config = dict(
    n_layer=8,
    d_model=128,
    n_head=8,
    n_kv_head=8,
    head_dim=32,
    d_mlp=320,
    vocab_size=906,
    activation='swiglu',
    norm='rmsnorm',
    norm_place='pre',
    norm_eps=1e-05,
    positions='rope',
    rope_base=5130.0,
    rope_fraction=1.0,
    qk_norm=False,
    attn_scale=0.177,
    bias='none',
    tie_embeddings=False,
    parallel_block=True,
    init='uniform',
    init_std_qkv=0.0442,
    init_std_o=0.0,
    init_std_up=0.0442,
    init_std_down=0.0,
    init_mimetic=0.7,
    optimizer='soap_variant',
    lr=0.00741,
    beta1=0.95,
    beta2=0.99,
    weight_decay=0.064,
    lr_head=0.00473,
    warmup_steps=200,
    schedule='wsd',
    decay_fraction=0.3,
    decay_shape='linear',
    final_lr_fraction=0.0,
    batch_tokens=16384,
    seq_len=128,
    doc_mask=True,
    train_tokens=87370000,
    steps=5333,
    dataset='wikipedia_en',
)
Each number is 128 + 24 x the weight over its row's rms, rounded and kept within 0 to 255. Layers, rows and columns count from 0. The size above them is the row's rms in percent of the matrix's.

# layer 2 attention query, 256x128, rms 0.3, rows 0-31, columns 0-63
size [ 72  85  81  88 108 104  86  96  93 104 101  97 111 107 107 105 105  98  89  86 106  99  88  98 103 109  95 103 107 102 102  98]
[[154 151 122  97 108 148  99 157 118 104 113  93 120 153  90 154  76 134 166 148 169 100 169 135 109 162 123 125 121 119 138 131 136 166 153 147 124 139 106 163  96 115 115 160 113 107 151 134  94 113 155 122 168 123 103 144  90 166 148  76 107 136 140 122]
 [112 138 150 135 100 120 150 108 138 102 163 148  88 133 122 113 141 111 170 155 153 139 101 134 109 105  62 115 142 169 101 140 126 141 143 114 133 191 132 115 120 121 144  98 115 112 110 185 122 103 142 119 141 114 149 137 110 120 138 137 126 129 171 134]
 [107 104 143  72 141 130 123 107 133 182 101 117  95 164 130 124 169 117 123 117 126 128 188 124 121 111 119  66 115 105 121 155 118 146 119 102 154 113 139 113 149 122 114 131 133 121 143 109 131 120 141 152 140 150 107 132 110 130 134 122 150 151 108  79]
 [170 131  78 150  75 146 128 120 173 109 103 138 139 166 163 143 105 118 141 147 141 111 124 107 123 106 138 174  97 127  86  93 105 151 107 148 105 133 119 105 150 105 102 162 148 149 128 133 155 106 132 146 147 154 153 146 123 170 143 138 133 126 169 184]
 [100 154 140 143 122 166 151 122 123 162 126 147 140 108 136 145 161  97 131 104 126 150 160 119 109  91 112 103 124 155  99 123 146 144 122 125 117 139  99 123 104 128 176 171 115 101 125 154 126 157 165  96  93 138 137 137  97 146 156 122 129 101  94  96]
 [107  97 146 137 130 118 135 102 120 137 136 112 142 166 113 150 143 118 122 106 146  64 130 143 133  57 123 111 145 144 124 136 135 161 125  75  99 135 107 144 157 137 119 128 145 155 134 118 161 106 105 134  78 158 100  96  96  98  78 110 120 170 112 104]
 [108 148 108 148 142 136 115 141 113 130 111 136 133 121  94 157 101 146 175 173 145 111  96 123 168 116 156 122 154 123 117  78 170 141 142 108  96 166 115 101 113 147 138 132 165 119 121 118 162 143 144 144 119 151 122 110 109 125 156 190 128 106 112 128]
 [135 127 109  84 118 147 148 140  95 112 108 100 120  99 130 141 149 157  84 120  83 149 153 178 131 130 111 157 123 124 153 102 171  80 119 134 126 101 139 169 164 115 103 155 129 155 110 110 152  94 149 120 154 135 110 159 116 132 140 129 102 134 142 137]
 [117 131 108 138 130 153 134 143 135 140 114 119 121  66 167  99 100 116 115 152 127 185 139 155 127 133 121 160 100 110 157 106  81 148 137 128 100 193 140 124 151  97 183 157 151 114 168 140 134  93 128 119 121 152 130 128  98 178 131 108  90 115 139 119]
 [ 88 114 116 153 121 126  79  95  96 148 119 144 129 122 130 139 127 129 132 133 127 124 125 144 121 108 127 115  91 107 138 132  57  81 144 124  80 129 137  72 153  93  93 127 111 129 159  97 105 126 105 157 119 115 149 107 128  87 173 141 129 134 105 144]
 [153 138 140  89  94 108 134 117 135 161 111 114 109  79 124 132 153 109 172 122 110 158  90  99  83 137 124 139 144 111 132 131  88 136 136 111 151 111 135  81 125 126 121 143 102 192 124 209 133 170 189 123 105 110 169 153 118 127 105 142 160 151 105 121]
 [158 176  92 159 112 119 139 123 139 149 133 116 119 104  95 178 109 132 165 118 118 175 153 179 171 118 124 151 130 142  89 152 106 124 132 154 117  94 127  74 137 124 100 123 115 141  86 108 120 139 139  93 155 117 118 149 142 123 178 107 109 125 130 123]
 [104 142 125 130  96 154 121  85 114 129 117 141 130  99 138  96  87 118 116 145 103 152 117 142 151 113 126 130 118 118 107 117 126 105 105 104 106 155 139 106 134 142 120 128 129 121 137 105  88  83 162 115 136 121 183 154 140 130  97  97  73  89 151 195]
 [ 94 137 162 113 146 107 102 124 143 134 171 119 125 108 126 134 112 164 151 114 141 110 129 157 156 109 166 173 101 203 110 167  94 161 158 121  74  94 157 111 155 118 127 107 153 122  89 146 148 114 151 139 107 118 161 130 124 121 111 134 125 131 124 178]
 [152 149 122 121 131  68  88 129 176 118 167 152  43 156 130 129  97 122  95  91 119 152 144 128 164 102 129 113  98 125 163  92 127 127 161 133  99 133 108 128  74 135 134 113 140 152 120 124 138 135 109 127 133 133 152 127 157 147 117  61 118 144 144 106]
 [ 95 114 103 130 160 140 112 152 149 120  96  99 147 112 146 128 149 117 111 110  72 119 129 129 112 124 153 127 101 129 109 130 125 101 124 136 113 193 157 131 109 166  92 140  85 121 159 117 114 129 129  91 111 111  98  92 127 151 156 128  93 160 105  50]
 [131 126 139  90 168 167 137 123 102 131 122 138 153 105 140 138 175 132 130 138  89 137 121 135 176 113 155 134 127 122 128 127 158 157 152 130 116 127 112 138 118 115 120 105 125 121 111 151 172 167 161 148  88 114 153 114 115 110  96 122 117 140 117 127]
 [143 123 137 141  96 123 154 128 161 104 129 141 151 135 141 166 127  90  87 172 152 107 121 132 107 146 136 156 118 106  93 122 124 175 116 175 132 107 145 159 116 120 129 181 128 142 135 123  98  69 115 126 130 136 168 136 151 129 177 130 132 146 104 161]
 [115 141 156 111 160 155 122 145 131 112 131 131 118 119  92 142 198 139 131 131 113 119 156 139 143 131  99  94 125 123 145 111 133 151 157  89 116 164 128 135 130 100 129 129 164 104 148 150 106 144 148 161 124 113 163 141 127 147 146 104 147 137 103  90]
 [132 132 122 143  92 167 109 121 137 158 130  87 120 164 106 109 131 125 156 127 140 129 154 104 114 102 142 113 145 144  92 152 156 119 131 121 109 159 126 123 188 144 106 134 132  97 127 174 127  97 112 132 143  77 128 116  63 135 124 106 157  98 101  98]
 [ 95 117 132 138 114 136 122 110 124 129 130 113 113 137 149 158 111 104  50 147 119 146 176 168  96 136 128 148 162 143 137 136 130 129 155 109 101 146 104  90  99 116 128 103  85 143 128 114 149 138 119  92 137 140 107 159 123 151 130 156 112 140  93 149]
 [150 142  91 121 167 139 124 157 150 134 115 127 107  90 120 155 121 122 113 128 109 142  92 144 142 115 149  90 121 129  97 100 113 125 116 130 136 168 150 129 132 116 136 106  94 155  83  96  88 141  67 106 102 132 121 126 144 107 157 158 114 108  85 104]
 [122 113 164 127 144  95 154 107 140 121 182 167  91 147 142 156 103 115  72 152 129 166 139 110 130 151 152 145 116 118 100  83 121 152 147 144  95  96 122 157 132 148 133 119 108 117 103 143 112 110 118 107 138 110 149 150  94 145 172 135 102 133 110 123]
 [108 153  93 194  95 128 106 138 169  91 115 114 109 121 146 111 117 118 116  86 118 156 171 111 131 140 145 111 106 136 183 171  91 103  94 148 135 152 110 107 120 132 123 139  96 115 137 136 113 146  84 115  92 124 129 159  94 155 111 133 126 138 138 125]
 [ 92 159 146 171 161 132  81  99 130 121 133 112 134 104  75 138 138 146  92 164 101 123 139 108 152  88 139 109  74 102 146 137 123 118 132  97 143  90 103 134 109 124 114 159 126 135 149 133 145 158 121 141 108 153 145 150  79 159 148 150 106 136 119 111]
 [142 141 110 196 123 136  91  84 165 113 140 146 144 141 185 153  84 113 138 149 154 153 102 145 149 108  96 148 117 162 133 134 173 116 101 101 140 118 112 137 111 123 160 133 145 135 123 141 176 157 159 126 134 109 136 112 128 150 135  93 141 143 144 138]
 [109 141 139 107 112 128 127 152 100  86 138 177 146 114 132 144 142 110 132 148 104 163 183 147 120  87 128 117  88 118 120 178  65 139 126 141 137 131  96  97  99 128 135 115  98 116 170 148 112 123 185  98  75  90 174 144 153 111 136 139 168 161 120 117]
 [120 120 159 116 156 148 140 137 162  92 121 112 164 138 142 104 189 156 116 137  91 136 125 107 186 105 104 121 159 129 148 128 139 125  96 135 137  88 130 105  89 125 133 151 142 138 145 118 104 154 101 190 152 119 137 154  97 146 108 122  80 135  92 135]
 [101 121 119 178 137 124  89 115 110 135 147 130 138 138 113  87 131 105 133 126 118 119 127  97 153 183 113 107 109 122 138  80 170 130 166 114 156 112 137  96 126 157 105 115 123 108 152 116 145 117 207 138 126  99 176 110 128 125 145  93 151 122 127 110]
 [143 159 111 137 156 168  86 152 105 143 152 128 158 150 127 107 132 113 144 108 125 132 134 148 134  86  90 152  98 116 126  99 108 162 147 129 163 125 120  83 126 121 139 122 116 144 157 166 153 149 138 133 142 127 145 127 136 135 199 139 111 158 102 120]
 [105 145 129 129 108 150 161 133 149 127 152 121 110 147 123 132 106 147 120 114  88 104  81 109 138 163 155 115 125 107 109 151 123 100 136 121 137 155 141 105  75 127 107 148 105 119 104  96 130 146 141 157 104 121 103  97 120 127 100 121 111 156 106 123]
 [ 97 116  90 133 113  72 111 175 136 135 108 108 107 176 123 114 126 150 162 157 139 124 161 109 147 119 143 140  90 144 112 156 115 116 135  73 109 119 117 157 113  99 170 100 161 105 140 116 140 143 150 165 125 131 132 124 116 144  91 135 133 131 149  95]]
# layer 2 attention key, 256x128, rms 0.312, rows 0-31, columns 0-63
size [ 91  97  85  96 104  99  88 109 119  99 105  98 108  98 107 103  98 100  98  94 101  99 111  91  89 104  98 107 104 106 103  91]
[[108 119 146 160 112 119 151 111 137 131 112 147  89 100 132 106 118 111 109 154 156 149 148  95  96 125 130 139 140 127 142 111  93  84 122 122 125 182 107 139 154 142 162 128 152 114  84 119 114 102 119 109  97 110 136 141 148 141 140 115 140 134 108 127]
 [152 108 139 136 175 133 149 165 126 131 131 125 115 116 147 104 129 177 115 184 140 124 127 144 139 138 116 136 149  88 115 108 112 121 127  90 124  97 164 135 156  90 128 124  58 152  93  86 139 143 163 110 160  73 127  93 169 129 113 120  93  87 171 153]
 [119 161 157  87 137 129 128  93 130 126 103 187 165 126 118 134 162 110 123  93 115 147 117 136 114 101 145 118 139 133  94  86 155  99 164 152 113 145 142 130 102 123 118 135 161 124 127 122 113  93 149 105 143 120 127 101 141 131 120 148 146 150 147 145]
 [138 145 148 116 115 140 152 159 106 103 109 124 102 105 136  99 119 119 126 121  70 106 136 103  93 105 141 134 115 132 140 130 100 135 110 140 114  93 104 133 110 190 186 155 107 148 121 132 156 100 139 145 123 197 133 148 145  87 103 115 109 125 120  85]
 [149 161 115 157  98 123 116 171 109 100 109 113  88 129 111 133 153 149  56 145 127 118 163 152 139 113 107 124 114 107 134 153 104 100 115 118 122 163 133 132 156 123 133 147 147 137 128 126 126 114 171 125 156 115  95 165 194 144 150 116 169 129 140 149]
 [114 187 147  93 142 138 124 114 132 110 102 102 113 108 159 139 116 126 157 153  71  91 142 132 131 119 127 150 104 151 129 105 149 148 140 136 135 126 118 111 126 117 113 154 150 143 103 122  85  99 126 124 115 158 101 183 114 124 151 156 179 151 117 161]
 [151 136 150 166 112 159 117 121 146 153 140 128 133  86  99 128 115 117  84  87 139 132 105 151 130 161 143 123 143 163 165 122 151 127 127 117 132 127 127 112 142 134 138 131 139 152 139  78 137 146  86  91 108 108 129 150 157  97 106  98 123 126 152 144]
 [125  92 122 150 105 125 104 115 101 110 127 130 103 112 164 116 117 139 131 104 108 143 108 124 121  70  99 151 122 118 147 122 152  94 135 174 152 160 113 114  77 110 158  71  77 122 117 144 159  78 131 130 120 130 128 100 119  87 142 163 137  80 135 146]
 [133 118 114 111 122 107 143 135 130 158 116 121 151 143 104 112  99 145 103 111 138 124 139 167 209 106 144 130 131 143  93 140 110 153  77 142 106 101 108 112 109 139 131  98  97 114 114 107 146 170 156 125 152 107 110 103 181 120 139 163  84 106 149 124]
 [162 116 140 133 137 150 119 143 118 118 126  83 153  84 150 124 129 103 157 129 135  98 102  99 117 168 181 112 174 142 156 109 144 136 100 108 107 109 160 129  68  89  89 163 148 113 110 149 129 112 137 156 143 151 168 101 141 115 123 123 110 126 143 174]
 [155 168  98 150 131 131 110 131 159 122 138 137 150 119 131  82 104 137 105 145 111 101  76 128 138 154 123 124 120 136  88 135 141 191 142 116 128 163 128 137 155 141 121 126 193 113 121 102  94  98 120 148 154  75 114 100 134 111 145 130 133 131 102 107]
 [164 118 114 133 120 131 116  98 114 118 130 151 138 123 127 115  71 138 139 128  71 141 112 102 117 129 120  95 139 166 120 140 130  83 167 135 117 134 130 131 162 164 189 117 152 125 139 162 135 136 110 159 110 150 123 144 168  83 135 161 105 122 137 135]
 [159  91 120 126 155 126 136 111 123  99 104 132 147 123 114 105 123 149 101 153 144 118  92 149 132 162 127 121 140 101 175 136 141 134  83 147 114 111 124 118 128 131 106 118  71 128 156 152 178 180  93 144  90  75 135 104 122 126 155 147 116 165 138 102]
 [108 107 154 190 113 162 132 139 128 151 167 137  95 110 115 133 127 115 155 147 137 163 158 136  91 170  63  97 140 112 113 110 100 145 114 115 115 139 156 147 111 120  80 150 153 147 136 100 135 119 121 132  75  94 163 138 157 136 170 105  99 116 117 137]
 [145 137 167 133  85 142 111 143 114 118 101 144 136  92 164 112 161 149 144 169 137 128 138 127  93 123  98 163 101 125 115 151 116 122 157 163 146 105  87 136 146 177 132 126 132 131 180 127 101 133  99 165 125 144 141 120 139 104 172 173 176  81 110 142]
 [145 122  86 177 132 121 135 135 136 143 110 120 141 129 153 138 112 125 140 113 147 173 118 151 135 123 121 149 144 104 138  97  92 173 113 106 130 142  85 118 171 136 156 133 163 128 156 117 115 134 107 140 122 166 130 161 167 151 147 169 109 108 146 148]
 [133 137 103 113 137 119 142 171 131 197 123 109 149 128 116 136  97  82 133 116 128  84 111 147 147 160  93 139 116 150 136 127 129 145 126 102 157 134 122 119 163  93 118 158  83 152 124 104 149 170 184 100 126 132 131 122 128 152 133 120 124 164 137 111]
 [149 121 126 115 102 135 158 105 139 107 144 124  61 140 142 133 129 108 123 106 106 148 122 113 128 163  88  78 104 134 166 134 146  95 134 141 103 147 116  84 156 148 140 167 142 131 114 136 206 119 151 109 126 112 124 160 125  89  62  92 156 138 189 135]
 [170 115 108  81 146 105 153 136 111 137 154 112 101 170 142 119 143 104 130 141 162 119 141 135 153 104 116 116 144 132 112  83 120 133 125 124 124 111 128 141 115 107 117 160 130 136 106 131 144 113 171  93 161 120 116 127 116 164 102  66  93  93  97 133]
 [111 166 133 130 128 113 146 119 141 123  89 125 112 126 148 103 156 111 137 121 115 109 110 135 128 122  90 104 143 108 158 103 146 130 188 163 133 144 170 133 126  90 169 122 124 163 133 104 149 107 157 174 111 139 133 120 119 129  73 101 161 164 117 138]
 [112 116 134 114 155 149 159 142 139  89 149  98 144  69 107 109 130 137 116  80 100  91 149 114 166  95 100 137 129 104 142 141 128 145  99 145 182 150 144 129 105 129 135 160  93 190 106 159  92 127 134 110 153 141 124 109 121 140 145 135 144 116 140 120]
 [150 137 148 172  72 105 119  81 118 133 131 128 140 162 167 161 155 153 114 132 108 168  87 132 136 141 139 143 123 107 140 101 123 100 145 136 157 135 145 118 126 150 110 131 173 120 154 171 139  63 155 149 129 136 120 189 128 120 142 164 126 142 103 187]
 [154 116 116 142 119  92 158 112 133  81 162 174 124 135 137 110 150 147 140  81  92 141 119 125  96 128 157 142 146 137 172 166 126 100 140 160 116  99 107 152 148 144 146 147 151 157 154 105 138 109  92 133 144 111 130 131 124 112 119 119 147  96 128 146]
 [ 91 116 127 164 129 146 121  93 112 160 167 113 118 155 104 125 128 136 124 139 114 151 123 131  89 130 180 149 104 110 112 105 144 116 154 118 113  96 133 147 137 147 118 108 114 143 133 120 107 132 156 124 127 121 114 127 123 156 163 121 134  65  90 134]
 [119 121 112 157 113 138 123 143 103 132 172 153 161 182  80 106 133 167 120 130 131 109 136 114 148 115 187 133 151 138 125 106 129 149 125 143 116 130 164 128 102 119 138 122 101 124 127 149 113 123 150 135  98 143 124 115 181 139 140  83 142 178 157  99]
 [134 115 160 103 150 119  90 131 134 140 102 121 125 119 101 136 107 109 152 153 103 126 113  91 119 115  89 156 140 158 115 179 127 142 112  91 185 104 167 102 115 154 121 150 103 124 147 143 138 186 152 122  87 151 148  97 157 166 136 122 161 127 131  68]
 [158  91  93 152 106 117 127 118  86 112 123 143 118 128  97 162 119 106 120 146 150  97 129 151 145 154  93 112 152 146 136  62 111 206 149 136 153  87 131 153 117 123 110 130 149 129 145 128  93 123 151 129 131 157 139 143 134 172 158 137 115 115 162 120]
 [105 142 136 135  92 109 127  73 144  82 147  78  95 117 148 130 156 126 121 110 154 148 147 132 140 146 135 109 135 148 111 144 108 128 104 180  68 170 122 154 149 137 118 152 121 154 166 164 160 148 113 134 126 115  94 105 122 124 169 148 133 110 110 107]
 [155 130 147  69 111 136 109 148 138 125 134 118 131 136 127 126 118 133 143 113 192 105 135 173 117 123 135 130 157 109  98  96 146 180 112 144 123 101 127 143  97 121  96 122 133 126 146 135 119 121  85 101 125 132 121 166  98 131 133 129 125 115 134 125]
 [143 170 113 117 111  84 131 143 128 139 133  96  62  99 160 108 136 134 154 106 101 142 151 139 151  82 122 103 187 184 153 121 167 164 127 134 113 130 145 132 140 167 113 157 154 122 118 102 170 150 122 155 129 144 167 132 123 105 135 116  97 102 111 140]
 [112 130 133 160 104  76 147 128 135 147  65 136 140 152 167  96 151 117 122 138 130  76 135 131 131 136 129 134 142 148 134 124 163 147 134 153  98 146 126 127 150 118 122 124 123 164 161 155 107  97 153 117 133  95 158 124 127 159 163 140 144 174 141 135]
 [ 92 130 171 158 120 145 138 128 168 138 115 161 138  75 150 110 119 127 153 130 130 121 143 102  59 117  73 120 129  79 141 116  83 158  92 154 102 124 147 100 138 116 134 121 150 161 102 165 120 123 144 157  82 121 133 109 121 137 115 123 135 109 104 125]]
# layer 2 attention value, 256x128, rms 0.3, rows 0-20, columns 0-63
size [ 85  88  97 104  90  86  96  81  89  95 104 109 104 102  96  92  93  93  99 107  99]
[[162 168 127 114 120 134 112 100 143 126 132 143 123 140 147 174 132 127  97 120 136 143 116 132 124 117 139 159 177  99 105 129 115 141 149 190 108 103  92 134 144 114 137 140 151 118 129 105  99 119 117 138 136 136 153  97 137 177 119 156 119 130 114 152]
 [116 110 138 113 138 155 123 125 115  91 129 148 127 117 124 161 105 144 108 113 112 118 105  89 165 126 129 123 143 108  89 157 136 131  99 113 147 158 130 121  95 116  95 107 120 106 165  90 157 134 122 125 143 130 131 148  94 105 123 168 134  77 113 109]
 [119 145 177 141 128  95 111 146 159 168 148 135 144 107  96 131 115  98 106 165 108 120 111 126  82 101 161  98 122 116  89 110 140 142 158 156  95 135 138 128 122 129 105 152 117 141 120 133 120 127 143  75 125 184 141 128 106 125 122 146 130 122 162  83]
 [153 134 150 147  96 104 114 112 140 122 107 138  74 118 100 130  88  95 114 112 100  76 114 130  90 143  94 125 139 104 137 132 155 138 115 116 159 120 138 145 149 119  90 137 119 148 114 158 164  97 123 126 112  82 107 132 169 106 149 121 144 155 102 148]
 [100 132 193 143 138 144 118 128 111 136 111 132 117 154 139 131 150  98 111 167 135 150 151 151 137 145  95 153 109 130 123 114 102 101 131  91 202 158 111 148 129 111 121 134 163 147 138 140 138 141 124 102 112 186 110 118 118 143 115 130 139 125  92  99]
 [ 82 144 177 146 125 143 115 115 104 149  92 114  58 126 142 149 131  96 119  74 121 146 116 139 126 130 138 127 117  97 108 137 134 105 175 112 142 159 130 122 115 158 131 147 143 131 163 177 132 110  92 150 149 158 121 147  92 134 130 107 106 163 171 110]
 [125 135 149 157 140 127 146  59 117 116 131  97 118 151 154 129 116 120  99 112 143 159 108 140 137 137 160 103 158 156 146 129  97 118 109  71 155  98 106  74 143 129 136  99 108 125 146 124 137 126 103 171 124  91 138 123 155 147 134 114 132 141 111 117]
 [123 137 118  98 132 110 127  69 130 159 133 136 186 109 147 151 115 117 159 180 126  83 112 131 143  86 135 111 109 159  94  50 133 101 135 162  90 130 129 139 127 118 116 140 119 170 132 130 142 127 143 129 137 140 110 124 141  79 117 135 149 112 144 113]
 [132  99 152 131 157 111 111 121 137 173 131 141 149 108 142 121 116 152 169 157 197 112 111 101 157 134 110 173 128 107 114 114 170 110 121 111 114 108 168  89 117 144 135 100  96 104 142 120 135 126 153  98 126 131 121 187 131 122 143 144 172 113 147 105]
 [139 191 103 105 126 145 117  87 125 108 116  94 134 172 139 116 133 126 127  83 109 119 156 141 140 147 178 107 134 165 133 132 125 122  88 163  83 112 138 167 144 194 120 113 133 119 108 129 154 145 146 167 205 122 118 143 141 143 115 128 172 127 125 111]
 [146 118 136 138 130 112 163 148 142 126 103 123 133 153 117 153 127 101 136 129 146 151 147 104 153 112 136 134 120 106 132 160 158 123 148 142 127 180 110 101 126 162  73 137 124 129 135 153 132 132 118 147 126 102 144 131 108 140 108 184 152 156 157  83]
 [120 149 108 132 167 115 152 153 181 132 105 123 205 115 133 116 144 115 146 115  88 129  98 142 136 163  92 150 129  95 121 139 114 144 123 111 157  98 125 115 140 154 130 138 133 101 144  85 153 117 137 109 105  87 141 120 123 131 106 115 129 124 100 128]
 [ 90 155 125 113 127 123 139 106 123  82 159 179 100 119 154 154 131 122 134 108 170 136 163 125 165 177 127 109 142 122 175 113 111 116 123  87 144 166 118 148 146 129 168 136 148 101 133 150 141 136 155 127 157 110  97 157 137 153 110 121 107 128 110 113]
 [ 65  89 164 125 141 117 147 148 110 110 118 131  89 104 135 102 157 136 139 132 148 128 117 126 134 136 118 157 117 153 181 121 114 109 111 136 148 172 138 161 145 149 123 142 139 154 112 108 143 112 117 119 134 144 149  94 101 161 137  79 149 124 169 101]
 [161 104  62 164 173 105 108 122 127  93 169 162 131  78 130 164 143 114  84 136 146 135 164 146 141  93 176 158 162  86 107 135 129 139 139 124  80  79 151 144  48 107 119 113  92 148  99  95 125 144 123 147  96 117 141 121 114  99 113 144 112  93 120 128]
 [196 170 126 131  87 143  98 141 140 114 143 151 146 138 132  99 106 151  99 101 151 128 139 103 120  98 120 126 163 143 102 120 140 147 142 156  75 152  79 140  94 101 133 145  94 124 115 153 116 128 128 143 139 140 141 120  83 102 130  88 101 100 173 132]
 [162 130  95 144 113  96 123 104 137 110 104 141 121 111 148 139 138 137 122 148 190 137 112 116 103 118 115 142 100 127 142 127 145 107 106 123 183 127 111 180 130 132 156 138 136 120 138 130 156 152  97  97 137 146 107 102 121 118 104 101 155 179  98 148]
 [113 135  89 148 117  93 104 185 120 116 107 146 107 155 135 132 125 127 184 162  84  86 115 134 121 107 122  95 127 149  86  75 130 106 108 168  64 129 125 113 117 122 110  97 118 105 141 122  92 144 113 133 128 112 103 108 118 107 108 113 134 134 169 152]
 [105 144 129 153 101  93 106 135 120 131 157  91  95 124 154  67 132 139 105 112 154  94 149 116 138  88 145 115 128 134 128 131 103 134 156 118 154 178 147 100 128 161 154 131 115 156 111 135 101 102 151  93 120 133 129 122 103 109 148 114 181 115  88 113]
 [138 136 148 127  90 114 132  99 138 130 151 129 135  90 148 143 113 137 115 158 128 115 133 122  96 138 142 117 114 111 106 109 151 142 123 112 166 112 142 133  81 158  79 137 101 122 171 108 125 116 125 147 112 189 154 142  93 148 141 106 127 125 143 134]
 [121 124  75 122 118 121 149 146 149 145 128 133  99 143 133 161 116 124 114 102 117 140 126 142 139 146 167 176 158 146  97 118 135  98 102 149 131 117 118 114 146 163 122 139 126 118 152 134  80 126 140 126 166 126 128 162  91 156 145 151 151 135 187 114]]
# layer 2 attention output (transposed), 256x128, rms 0.28, rows 0-19, columns 0-63
size [ 92  88 101 107  89  89  99  77  92  98 105 110  96  96  97  92  96  92 105 105]
[[190 111 154 126 125 125 127 131 129 112 120 132 105 149  94 128 142  98 165 141 104  83 133 117 129 114 130 152  96 116 174 142 169 116 137 136 111 149 145 141 128 135 120  82 106 138 137 123 108  77 161  93 149 123 142 118  95 124 106 112 133 138 156  83]
 [131 133 115 162 131 107 145 134 129 139 117 121 146 136  93 120 111 114 153 116 126 135 154 123 122 111 137 137 171 124 174 151 131  52 162 143 101 116 144  94 100 110 134 143 147 129 105 125 142 113 166 142 116 140 113 138 173 169 132 112 130 109 116 104]
 [129 109 120  98 150 159 126 127 116 138 120 129  94 123 132 156 173 156 139  96 119 142 126 130 110 131 115 136 135 163 170 109 184 168 105 127 153 160 100 103 129 142 160 138 120 112 141  95 150 152 131 153 131 138 125 133 139  93 136 113  54 143 104 138]
 [ 79 123 153 156 126 147 129 179 130 131 112  89 134 121  99  81 136 126  93 136 143 105 138 150 136 125 126 200 151 103 120 102  73 146 165 118 180 113 110  97 100 100 147 124 105 134 121  97 170 116 116 136 127 169 127 120 138 122 126 170 132 134 126  92]
 [113 185 116 144 102 140  99 141 117 156  94 119 124 121 124 131 101 136 188 129 113 133 103 127 157  90 141 135 117 181 111 156 147 174 124  86 106 140 131 112  82  85 115 135 118 104 124 124 164 132 102 131 130 153 118 157 136 129 149 125  71 137 124 118]
 [140 105 128 121 109 108 129  99 122 123 117 137 164  80  99 130 168 168 137 108 143 149 134 136 108 152 116 116 110 114 132 116 113 103  76  81 156  98 106  93 110 127 126 110 139 144 119 140 105 115 121 162  99 128 103 142 175 106 116 118 103 169 128 139]
 [118 131 107 169  75 124 117 119 154  89 123 147 141  96 120  79 155 114  99 158 153 119 136 116 128 153 125 142 105 120 138  91 115 121 132 141  69 156 132 117 128 144 125 133 128  90 129 131 155 101 145 128 108 127  67 144 173 108 161  75 150 138 133 128]
 [152 109 131 152 133 159 164 119 135 109 159 146 106 115 142 118 137 135 127  71 103 147  92 125 154 138 105 111 111 168 143 135  98 140 121 116 135 147 141 117 126 113 111 135 136  97 150 106  84 124 113 105 130 136 109 140 128 177 118 131 125 126 127 183]
 [121 136 131 134 112 137 148 125 104 153 125 146 143 124 106 106 102 174  79  85 104 100 144 158 130  93 110 109 102 124 144 124  99  90 103 139 114 126 138 136 129 134 145 135 144 128 126 126 110 124 120 127 175 121 135 140 147 127 127 161 185 143 117 122]
 [104 122 113 105 113 126 131 124  89 129 202 119 165  80 122 134  78 144 150 148 146  91 115  91 149 129 155 159 134 117 140 139 134 170 119 104 103 143 166 147 130 109 124  97 133  95  91 135 101  69 134 121 127 113 125  90 115 146 130  84 119 118 117 134]
 [156 145 117 110 135 111 143 172  80 157 155 114 165 108 165 142 102 130 116 135 147 177 138 124 135 137 101 153 146 144 127 109 180 136 121 138 151 139 170 133 131  84 122 160  93 132 142 157 124  85 124 168 134 107 129 114 154 103  78 113 109 142  90 107]
 [110 127 155 144 152 141 139 139 121 172 127 174  94 115 152 142 162 141 114 131 143 104 184 140 118 156 137 103 102 113 131  95 132 127 166 112 136 169 155  94  85 151 147 139 143 124  77 150 130 105 142 103 125 134 127 149 121 106  79  94 102 127 142 116]
 [113 103 161 155  97 184  91 110 153  95 132 128 153 162 116 139  95 147 160 145 113 104  63 136 144 113 145  98 126 152 108  97  78  99 112 144 122  92  80 146 111 122 141 149 112  95 114 106 110 102  70 120  82  97 130 105 146 144 152 117 140  80 133  88]
 [135 122 104 139 121 129 179  90 131 146 158  81 126 166 140 144 127  93 128 118  86 102 134 113 149  95 127 142  97 131 152 140  97 144 126 104 174 158 103 113 121 121 141 144 134 136 157 117 113 123  84 140 111 128 171  96 166 136 123 115  98 148 102 135]
 [116 112 144 128 142 111 140 137 165 141 117 153  90 153 110 127 117 126 147 141  89 128 129 112 159 149  78 119 145 143 152 160 123  80 143 149  78 152 101 162 130 206 152 112 133 124 168 146 143 149 131  89 117 146 150 141 114 178 123 105 145 112 138 140]
 [133 104 165  98 146 127 124 136  92 125 112 170 177 113 118 137 131 120 145 103 181 204 113 137 135 104 145 123 143 114 150 109 145 159  83 147 128 156 106 149 103 117  91 134 123 149 129 102 167 126 125 141 176 154 161 104 101 131 118 127 133 131 186 115]
 [127 193 103 141 108 181 111 148 167 147 138 149 152  91 117 107 140 128 122 123 138 136 104 113  95  95 111 122 132 111  72 126  97 125 131 121 111 101 133 145 113 139  99 132 118 131 143 105 113 158 128 118 152 100 145 177  69 165 106 135  99 123 124 161]
 [110 113 112 105 131 151  85 140 158  95 158 158 147 130 116 192 106 144 132 108 133 156 101 138 127 189 139  87 138 113 125 141 123 104 139 108 174 174 128 107 115 134 127 118  90 104 154 118 110 155 143  95  85 176  64 136 118 175 124 119 130 149 123 147]
 [114 162 113 149  97 107 115 129 112 150 112 140 150 116 127 119  98 136 150 135 117 139 129 160 106 121 110 120 125  88 114 130 163 134 116 141 109 116 111 101 125 117  81  68 112 145 125  96 124 104 169 155 109 128 154 123 161 126 102 114 111  66 121 158]
 [119 127 146 139 163 114  99 122 125  98 122 116 121 110 150  87 128  97 147 106 136 115 138 122 117 197 110 123 150 131 105 134 134 150  85 131 138 165 141 115 123 143 134 190 164 138 149 131 130 107 116 135 173 107 147 148 123 159 131 124 137 111 127  81]]